Part of a small language model's weights.
Size: width 576, 9 heads of 64 (1 for keys and values), MLP 2880 GELU, vocabulary 8192.
Each number is 200 + 40 x the weight over its row's rms, rounded and kept within 0 to 999. Layers, rows and columns count from 0. The size before them is the row's rms in percent of the matrix's.

# layer 4 MLP down (transposed), 2880x576, rms 0.043, rows 2374-2384, columns 0-63
096,239,196,209,211,127,198,175,221,154,212,130,158,167,194,195,136,207,230,150,237,194,246,281,229,171,256,234,173,248,208,214,175,187,149,221,147,133,176,234,232,169,223,126,239,181,190,232,229,165,229,196,174,205,195,158,238,242,165,207,210,212,265,153,235
101,200,219,215,179,267,200,234,185,187,183,261,149,174,239,176,149,293,178,166,169,258,190,240,139,154,174,132,143,147,137,182,187,256,153,255,132,179,122,180,250,123,215,264,247,160,245,203,129,207,239,177,232,192,255,222,201,96,206,293,271,226,161,259,250
098,186,158,241,220,302,225,149,224,214,204,235,153,221,194,247,212,184,261,262,206,194,111,226,156,246,247,147,140,189,226,214,173,191,183,215,224,145,207,282,220,211,250,138,258,153,222,180,274,183,203,201,239,168,247,185,214,213,240,200,147,182,184,192,142
091,236,258,221,249,187,186,201,241,198,224,299,197,129,223,276,214,162,164,194,233,218,161,210,243,181,217,213,230,183,141,190,146,198,167,196,161,232,222,131,210,91,162,227,181,184,183,180,194,187,247,210,142,243,188,193,113,164,271,179,192,187,150,156,216
108,142,244,154,172,237,190,273,214,219,285,236,232,277,92,191,253,172,230,238,227,238,209,150,212,238,255,219,186,238,189,216,236,189,160,283,153,234,221,165,205,136,193,231,230,250,196,230,191,200,237,197,117,209,138,174,169,238,202,187,157,193,197,234,150
103,204,270,218,200,262,175,189,191,171,193,221,226,156,190,104,183,113,254,134,185,231,197,209,187,258,184,227,182,225,192,216,186,225,223,222,203,205,197,141,187,206,117,189,201,201,267,182,227,110,116,163,288,209,221,180,177,185,194,218,108,197,223,212,185
094,172,174,181,235,213,216,245,207,228,291,147,143,129,180,145,203,227,225,136,260,94,213,274,165,177,202,237,242,166,217,220,192,173,182,211,250,190,210,220,159,224,164,163,258,214,223,167,255,269,193,194,284,205,237,186,259,166,234,284,270,179,225,214,234
091,169,246,156,200,209,185,178,159,213,227,320,177,212,196,169,241,164,249,174,123,175,217,183,161,212,179,252,227,187,196,232,186,230,73,144,226,221,125,245,164,271,147,196,162,242,171,189,227,177,174,226,214,203,238,151,241,186,156,170,213,112,188,191,163
110,269,269,194,174,116,205,278,166,236,214,234,296,172,214,135,206,228,261,148,219,192,196,167,215,205,163,166,172,136,238,164,168,241,179,204,156,176,177,169,244,213,229,231,158,228,267,161,198,258,236,218,196,183,118,203,204,146,226,225,232,208,220,191,215
104,147,282,158,131,153,163,202,218,201,145,165,204,273,232,184,195,194,200,184,216,253,183,245,181,142,156,210,210,212,231,114,243,204,186,222,213,248,193,187,237,201,186,171,195,267,179,205,186,208,166,206,99,275,226,155,173,167,172,248,148,203,146,191,181
104,146,176,206,193,167,201,185,175,197,270,185,249,172,214,192,215,293,215,179,230,222,211,103,194,211,221,212,146,178,268,267,194,203,204,196,236,152,197,230,210,136,197,170,279,145,184,256,201,179,192,155,154,164,178,249,203,268,262,183,225,193,170,255,241
# layer 4 MLP up, 2880x576, rms 0.0528, rows 2375-2385, columns 0-63
099,278,166,211,181,240,168,167,213,238,262,209,266,206,138,129,239,128,173,322,203,220,235,201,196,231,220,182,237,259,244,203,175,165,200,222,209,222,224,176,184,110,179,150,194,229,171,159,221,110,212,206,148,196,127,144,152,245,179,241,226,199,222,280,212
107,192,197,200,160,158,180,226,120,239,138,183,198,222,231,201,164,189,200,188,175,258,252,157,181,194,181,176,102,138,233,246,167,141,213,248,133,183,156,190,296,162,143,161,140,121,205,164,231,211,288,159,214,186,205,277,147,170,171,197,97,235,239,86,168
097,187,245,192,212,153,198,168,177,220,157,231,209,140,299,201,163,142,171,191,154,204,240,198,230,166,177,229,187,188,216,235,207,195,290,139,127,135,194,130,214,205,187,232,188,173,205,215,212,240,180,194,94,188,161,185,204,181,216,197,177,214,301,215,105
105,236,296,201,126,202,228,199,162,163,239,161,220,197,233,215,193,175,144,235,230,175,315,193,182,198,227,166,130,260,129,234,193,193,144,173,179,232,198,207,304,207,215,214,236,197,250,214,222,76,239,209,212,241,195,196,221,131,211,259,197,243,284,204,200
109,174,195,184,184,172,238,159,263,188,211,215,122,212,211,284,207,173,178,203,156,158,211,224,191,234,208,169,245,189,276,205,273,145,202,203,218,163,212,251,197,218,104,202,76,210,129,162,198,173,254,181,151,119,218,293,228,165,215,141,179,176,200,121,134
087,210,195,143,216,173,175,191,213,176,184,267,257,261,155,207,200,144,142,231,136,242,182,137,160,154,273,240,153,274,169,166,158,201,270,217,222,227,244,188,253,209,199,230,164,146,153,201,177,140,182,193,227,182,225,178,164,285,154,180,156,178,135,211,127
100,232,188,164,157,136,179,222,222,238,160,159,156,172,217,169,204,246,187,150,214,187,199,224,263,287,209,258,130,200,283,259,229,169,191,182,113,237,233,170,172,185,286,122,202,158,170,160,204,158,250,184,282,153,232,164,217,181,207,195,144,150,246,245,221
101,187,194,177,180,195,227,145,182,202,189,204,175,214,165,166,163,193,218,259,207,242,252,142,255,226,224,229,190,252,185,191,219,250,258,178,159,158,221,261,216,190,197,88,239,250,177,190,210,267,208,263,262,193,167,205,145,203,174,189,180,234,262,195,153
104,192,209,194,251,238,217,233,144,146,181,154,189,223,230,229,231,182,258,182,203,136,189,188,192,179,244,240,271,285,194,210,203,156,116,237,211,179,185,192,159,214,112,230,115,172,239,229,151,211,186,153,210,154,176,216,224,216,185,156,215,222,238,164,224
102,176,238,179,150,153,198,167,189,242,176,233,154,153,225,236,194,171,234,168,184,220,188,237,197,165,154,179,223,244,173,293,220,155,190,177,211,216,258,236,246,138,223,170,114,210,204,239,174,103,217,199,202,193,244,233,232,146,107,217,213,297,158,168,191
100,175,215,192,174,147,249,230,236,180,158,172,221,254,250,260,136,255,174,244,193,231,263,214,195,182,210,254,198,177,246,170,178,215,197,209,197,204,207,231,185,214,155,183,190,199,200,202,232,220,224,252,205,107,309,279,234,243,181,174,120,193,239,197,170